{"n_layer": 9, "d_model": 128, "n_head": 4, "n_kv_head": 4, "head_dim": 32, "d_mlp": 320, "vocab_size": 1024, "activation": "swiglu", "norm": "rmsnorm", "norm_place": "pre", "norm_eps": 1e-06, "positions": "rope", "rope_base": 10000.0, "rope_fraction": 1.0, "qk_norm": true, "attn_scale": 0.362, "bias": "none", "tie_embeddings": false, "parallel_block": false, "init": "uniform", "init_std_qkv": 0.0361, "init_std_o": 0.0361, "init_std_up": 0.0361, "init_std_down": 0.0, "optimizer": "soap_variant", "lr": 0.006, "beta1": 0.95, "beta2": 0.95, "weight_decay": 0.0, "lr_head": 0.00648, "warmup_steps": 40, "schedule": "wsd", "decay_fraction": 0.919, "decay_shape": "linear", "final_lr_fraction": 0.0, "batch_tokens": [16384, 32768], "seq_len": 256, "doc_mask": true, "train_tokens": 137600000, "steps": 5901, "dataset": "wikipedia_en"}
Each number is 128 + 24 x the weight over its row's rms, rounded and kept within 0 to 255. Layers, rows and columns count from 0. Numbers have three digits each. The size before them is the row's rms in percent of the matrix's.

# layer 5 MLP gate, 320x128, rms 0.31, rows 297-313, columns 0-127
094:145097103153137154118102142119093150124081104150114141087108188126097128120085103095085116153155132155151128153086137117110158127122113133142119063147130131154157157147116134163145122134127123119118122150110100113139164110116164180152138105120119167128119140094160162132102141161101128127149136123179154128152110153132095125081144135126127096135125107143146113117103122166062125142102
100:100138166127132119150100087111137135123178141138171117096126155089126150109113091152115122122127116118138169117174081118139148142180095139070093135131129118146144150101103103149112098132090098142158120113143153083096146168124092095139153147097169066118120119118154142114120124116152108103122111101104126117134147147121125144127106130097130133139104086111161164139125115152142097163101
106:121119128119137142099138131109106150112169135130082176079102147122095106132120141132162141159126102179080097133152106129109121123138099147099188113124144123120142125105129121105091148148137131107142126119139123182136112109123141128204123126156099096092157145077147151141109092091148119126124127138085125109142133178111082128155146141118153100122117136108091146168120145144123132136164
097:092147124135176091152133163102166121114119144148116190118095107147148160109096142127157144145145140164085130144111104105105121122196120150167142100152108096120153126138135136104083156162145121146101144137106134113101119141144091159122141141120171141152113099090157108114152136118134100130120136119097124139173091162077126112122153129145090104134135121120108095092148132106091126110140
103:117072124127125120144129171159143124081099136165151103130125092118117132134156120161170134129138171126150143127125086147154114125112113102093125114154143106139156153102076127107107116126167127147150127162115143149136132138193137114095170146072157141144176139101137133182144127150143098110125148141123154146123118112157134099123135170125064143124176145158105119120141120138126096130132
101:115063180105130157122117150144156125135122107123134103079121154124124143082132111086131129145122125117076137089141124128146121157136124104114118126115134165099136135143148112122160166162112140136155126127127172120133122134113147109132144127099114112161124093126132135154129147101143183151150123115147146146130097144136127068140142162147168152096136162127147124131142108169158111135227
102:106120120120130090158123161105120155150130134139139155146080114162144159156156111085138157121139107180143187132130138132129158142141118159114136141117153113146163077114116121106109091150136147134153110150141134123145098108114108184171141120096123137145124097090146126164091152139126166135098127103090143102104136126078169120083134121105117126137143146135115108152133113191106099106159
104:131105140143114133086146107112141126105125158135126129158096097180107149134160175146165153154119115151158131110111124107112132143140134157122116159126125133114157145064112149145142081150138172148114123129178064103093101129137206128143126184170096146102151100127143138179118125120165137155123110100129130144116126087146112126118170117149114126108129138107139121150117117131116133108121
099:100162098142184118102127124129133139145125090153125110139141165164104126128090166104145109108099117091113127130123132107131150128153140114116101100160113134167159167113142087121137127127133128148113119132125115131107133103101130121118072098113127136166116147144145152158146063086153172076146124133115111129143141163122136109067142147140153114103140061105138127125088108144102085105132
106:158136133115126138122135097135121156138128095108133073146127084149105143111073171099135147087136109146154114143116109118138156109112127139110109133082149100090125148148112101132114103119123118119135128126185094091111134133137143121137123086087183122110142064144086128125142126115111101129148143098112188152105113105089136085099162147108187103111126121117142116120151150143127124126160
103:156154082126156119094122080125171117142113171117090092108113127136158127112142099135121110148115137099124159106149115121130116100122088154169146129166126130105132159114098073122147140120084111090157095118101133118118090134088090140117130123102105137162098099126158116141130077125140125124100164165148090158147133164106117139157171099143144115112129116140142113146126103071124141109106
103:176119121096119124109142086122108141141131113139144107128125153144150189109092109129156128135108122125112156127138117164160139125152150147146162151137127097102098165094151100082080139152139152130118128082184117125171132101088122143117108129100113120120174104167100150118138156088153167131104103117133116146161114111147114077142091152129114112132148104118158090134163092132108145120105
101:124128150104140133089117081097117126146093111110132077131074108164117158146098136150139123118164133106112073168119133129151123168134132153109180091126156068099141107140123144119125122104134158081118114137177111087136109101101142144145124107149116158129097183131117151128131119083130114138137096127103131115162103110110142133106104165133127122146131128115158128078137099127126170146151
105:122151112082154094111150086120156131127106117097130137089118087145118139134149108120118165104146118118115158085132108117124131072155179178116148137104159081105075136123151094158120129146114127135143135123164124147156187131137125149096160156132121129144134114118122137126170139120113119134127124156107135116159141132178095084093137112146089112143145100115146099122108140073134128105174
096:084127148121146116141139122126120109103138146165136124115098103152149166126134156149124125119102094072130126122103113109197155076133118089094111111106126124139123122101163106155116118131128084088131114116135107123150155161155127132136164157100149108152102140164090117184108129102111116132106113101138143105123114142105176125146165195118146101125155110116127155075140107124162106133120
095:153119105176070150121136152128074123161141131103116109129106147109140138120124159144149144099118131127167145167148103134168139126152126090112101135136154090161125139095159127157124132108087114058108095111152121131107113131122145123132124100122162145151169141097125086130154161127141143173142129119173152162139149138136153083142125126100143129108112092108184147146098142122112156096128
107:102148082059106113090150113101122145104139102133094109140127103151106102116149122160109120157122111165101149135121166108117092161114090149099108175132116113098154113090110106134128113165085144115146162138144116132123140108154101152101100163127131127148132102139112118137169120114164134142122103135125111082102178135123128146193098158125094104101118134114145174146117146112153143128139
# layer 5 MLP up, 320x128, rms 0.325, rows 297-313, columns 0-127
099:116129145110146068147137124107154145105141134142138152121119101140147134110116128112125098140128137155136136134142125164161160111118135080120179088083164144149089098144121126110122113096091120155128148120150151130128179111155097101143100181085152126158156129094124118127132153179115120127156096177083081149114178141128102113151117111150138133143127129101103167156161143104133115102117
104:095144111145129160140139098115096126102118099151135087109135132135099134124145101115152138131139150103149118145100142138122098119113146082129124137079195123158155118136107159140103136131117175166120091076142111137125149138103115136102111089095140118174115089114099121107123096153136110094106123100100106171108140100172126132122121107116095113114145121071134112140069109152099144092146
103:091124152160094136124125148169130081100117114057174096082063138109131094140129099145163096121149108111136113125102121147162131131116129139134125154124114144138140129116138121140078134143138149129147142096099155117109102140136149164065138136114113119120129145149124148109118086106096155114116125094127130135178117102165182098084129107140127131126116150146076113119161130103124115119129
100:087114160124146114119115142121118173147089103118112138087124108102137142157157155130153137094120109129065165107164089151112115148166130133125136110121118153160125130117156130164114181129093135134129157157091116142096137135086057138127106175119114117127105147107109135111149135135108115102123173113149101123137108148116105109150166121174096104078104121135166133137152105103116123159130
098:146113103102142153182131123107147111105150112110171164144124112095124133133154150139129103160158123170164124157125104136130133112141086126119082122121112146108113133092136074147132162121102117151115178120107143119077129113140134112118181132157160112112127136136135124115130115133122145107144166116147121108140096125120124125152139122175077144145092121113074073139131075096136104119187
100:115158137152120135127181123132134126147113114153155144130171089163130107104115104127146131086093155149155127122113171077092137128093092107145101157086162139093161083123110161147161122136121164145158143154094124146136142141109135125119084106119108124149143116133138129157115133126156154101111155140168108142134117094117186161088127154140161149132145114161122166122167123127177116121106
104:143152134108097174132122122140129115105113125095092136091173100109123108099156187118122086130159124131119123159158128132132162100131152141126121129114130150158133108153148165121115115144101109096141088105127141152091126096125123140141155140169116153117158133105143076115066150148151120130105143169129124090126152110130122122170112144155098130082165112135053113106121134111165153146144
099:133147185175116111138185149149162118125104116103103147134122091126131146093137135119121164161166130105111111163134090121126138124123093151115115110134095098147104193122121125153122121117126114117105148099136160170175145168124114094136097131119163109145099122132137075169154120170171100143140158126123131159160095088122108164110120135130123124123154129123126161124130130113179145156138
098:117120130077135104105107136154111154137144172137126107146121139171110174130149142157134063127153128150092127160122125134170109086119130156188153121140142158130136161149113139135153136130128137113106073151144107145127130144186141116151103114105116119116150169161176159125144112167146131101120175119169142136128111147115128137119128130099074158136136102136165133117139172098128116118158
108:135123120139155138105112112153159131119099170101113167130153145158078113172120134161149123108146110108148167153098112115131135134112123105159090148140091117118107111127155118121123132105144143131127125130105120131146130134170097088114089172148105139077137075147132104160117120075150111094142080118146150125141130079095092133124151116180137138146079097140133144158127137158093130137168
109:163114132098127146124143145134143137130120150140135168116144148123126181146182195129126137080147125171087143144120126168080158133155153146145156132128120108097175122106144109146162112136135126105166112156117152119126057126097113147146134137136124167139092138128167133169158119146133164115125156139145143129120157136111106162155154124156133130142115107121136104133128090074112168164127
102:122105112140122116130161127124129131128107137110073112138130112144087159116137097109110115074112140132133139105138184115129144109134138110161142144114165099108091117124092127160113142111124123099159148130152139156129114138140120141144123114169116149144140129162129084151120118121121116128071147173121082142128131114158181134156157130075082099122103108114092084127079142072083120092116
101:152117131144111102115159155103105153123097110099119157144123153119133179126111095125133086102144130155130153133173127136137126138137088116148109138096146087123127166130155140117125131153147146133131115137126186145134107184180173137132147173130123113142161117084136152125137155098120191107144094089085139123089134126113124088150121127144129105162068140166113117163128123099144122140141
102:154142112102100092155145157071127095105131152138155161147128133100090129182116105112136142129129098141101138134110137113113151132141156086157122174157163142141138109152110130169169141130107105136180106135136126113161169164130148132138120156160137103150100140085178138196158119112116134127109097125139128125129151171125140162091138125094126134118096124081126140152119135094145118152128
091:130135179161139154108160128112135135172143160110078147106128119115097104180137154114108111163138126096079154092102118113069142133142124112139111112124094130158107140093081081149122099118131118066115097120105119130106132125122130128150126156108085100131141175134154148129194146144134107129130144105107130140143148121134122137141138128103131120109158139125178147152131087134160122098159
089:146149134121141083107108111124131122126107140152179133080106139153105169152123138120151097147148103089077116116137161155103107136117105127115084130079156150091125106165137161130144147128162169141156105145161097114119112157139084119110115132168139088089110132132114149144137105097107105129127089096157143102066103132128129108160122115106142142149121093170133120108112116096095116142124
104:126106126148103074116115089119160119142136123152154137156076090155122078146134122136095135127096137160150137123146125149084128124111157102126135100109099077129134132150114135148130120151126142128116125118114146087151155124154138173177126079110151160159155129157112083177165115141143112116145160141092122132096161148125112146139142143150087158099143104136085148152129134137154184135132
# layer 5 MLP down (transposed), 320x128, rms 0.312, rows 297-313, columns 0-127
103:102131108121166132164124160117126123093119121140132146164145135114150110085133128096135143103111109079117096105132110116114127147131139149142159089170115159117134105171114145129147095147103122115108191106144116122076114127136134125080089114100141107102106119101162137078143139124116106113130140144102105151096110110141069101125118150168113127185155103104140098155147166163151095120126
091:105165130145139104146104146145156130102114129162108139105113116101130116100153136125112104126136113132119137092131104111090116107082091137090133120105120125116132110149140124127118116125092086187126159155149123141111123131116118158082107142124125185147044097093120136130165160100136122162103091130134122119104171123162129132143190132108161110127102074095147106122132132141113138086129
104:106118131115119117123066086158080127155137157149107098117122144141166162135130103188098142113121117129133185134149138104165111111152137136125137164104116104070114133110110098132114138123076143158154120106120108109160170146110105111119137125097116154126099127152142137088082138121139130133167129117162138109164148125117113124098126108076102114148092118148082104121085117115114114137155
098:092145136118112114123152101095100065112090084103111137117095097130165127137145119119172106090107105138109141133115105116125132150095157107112138100152148138142076120109110129128148154139123114137108144084161147129087118112117125114146110171090084153111145094108137123123113088129130119131110151162140132129121120140116131113130138093125171088104152122131094166081122070148178150134090
095:111120162155156110152124133149142181106158163164138101102103135105149124110143147128124151098102156084165183117144127139110102123075170123130161144113137165096156122149153086137145120091135145154160160089122150112147134127103138111138126105114129148141106111100114149134142122127112084166093131134108113123126141145142159106092111080114182097118148096125161109149088135123093128141104
097:101089147143128140106125122134146120118067121182110125102140139127107191136137141099114142128146121119070136130101143131067103141126187101164112078178149132125108134129168119130129104142119131127129083136110139093142138133116155139136156109150111132160107152117099117142131135139142084084150131094146143148079146133115130090118160142140101170098107142159108138139142122170119158134113
105:117133133126193145105104095104115160164132112100107125159120126119116133144140094142097109128152093105103146124152121104135121175118114138126118125120115108137127098100089108183130124139142117129149106146072122157084162140093153106171140122200111159100124151106102112123122130143126146109126099173124136158138160138129170126136087084142133120164113143167115130157115095162166131117103
109:129124105147107122135129156138086075090126140072119104092115112115149141133132111139083132072143155127090104116135128124113070132088130124122163108100133127149104140168098123142158107140130127114123129102152127127130109090119098093141169126113144164142134076136152104127126109147161127131154144149169096141143119133108121097088084177141180137110106121125108118101160172158114127150108
100:129117177129159138106121175159138127166136177111106142146133111137115109157137134137155117117135135114143102133154111136150145139134102147163082145108065113113144128141146126120103147124122144142120136132134172133106137132121131102130086090187129180131169155104093124107126122095142097145180102137159093154116120176121120153144130116079110131128138099164098161132061119122129129165143
096:140092148147103138113163124131141148129047135116114148127154104146115110121115115094129146133124157080112138132135129125134099125117118124135119133155112105120094133101103132154152150191084077110113149116123094122102166194120168136114068095140125179102155126106135137121145104107152068137135141107140109115146127116157174156145140154091114142128136131138104138125152127117142130141084
100:103126146124101137169134143140095150137167116130175125124145150121090091093110107143094124129083139109133104136124138121082125126093131163139153096123153122094120127151135133141152157140114145178151125107137131129092141104105118109137092145035154129150146127117063119128110143147141170120116077096094156125105120120120144107143190156154145130100119123107149112123145142148124149112150
103:110138091157163157157142142148141099184156120108098118098154125169136125149121115169126110142123086122142072166140095117130134162121154099132123120128138132096152138125141108135096070090157163112107139125129179120124111134120091106118136130160082185102113094114122113110139084123112115113114089141105112141147114125157153094106138111120151101126124161114121160100174172136115119121133
096:144135144102155110140108138132159118115128088092088150133166124138163167109097112154133143078152105130144082111121121130095153130150127188118087120120109124118130118160122114100098156118106121130123117134098098156111144108148117098092152094089106133100126126082163107158157142109125137135173117183103108125144096125129120106151131119114095149157140110190128158139132114105178113088123
103:189131117120096092116124084151108157135106112095143125132118104149113172164160085158147129134124151110072134107148117141132104122133155128102163126117166154145103142113124129123149126138069145095130105101129147095134156156105158141159104138192141091117136122124121105098135123131153118109147136152120138112129093144099100172133133127136094088131089146139100132101085169107118144119088
097:147161155161139104121174109122136110118122132124118145101137146134155089139123151169104085122130086080122135104156087089127117125136125134087128116146108127166119135093141131140118127115132127133106098133130094142133116161133130118128092147137114155141092079157111088145081144092097117179195105114128082099158138098113156175130124145131110138144086129078095149143122129150130134157143
090:132136150150139112136121106138153115072096104098175136124119098127123085141117124147126136139127148119158137099174141130120142124100133137128107109082104079115154151121123075142109127171116142119117095123076170113140127134151126115109114093116125116117102152121148160101137129164127155161177164153135100120157159147092136117072103105115165121159141128144133067172134105140127173125116
108:134112126117142093083133107114121141084122125096147140129144165111098121113096086103089106114127079159100162128115120106132147154127144127161141107103108116138118164153147114132115123132122145108119115145123099124195176097159089112064150110126125148104083144097162111130117086121124151122171174158115137125120148142143124098147126135148126123114108088134157092139116162140132077170123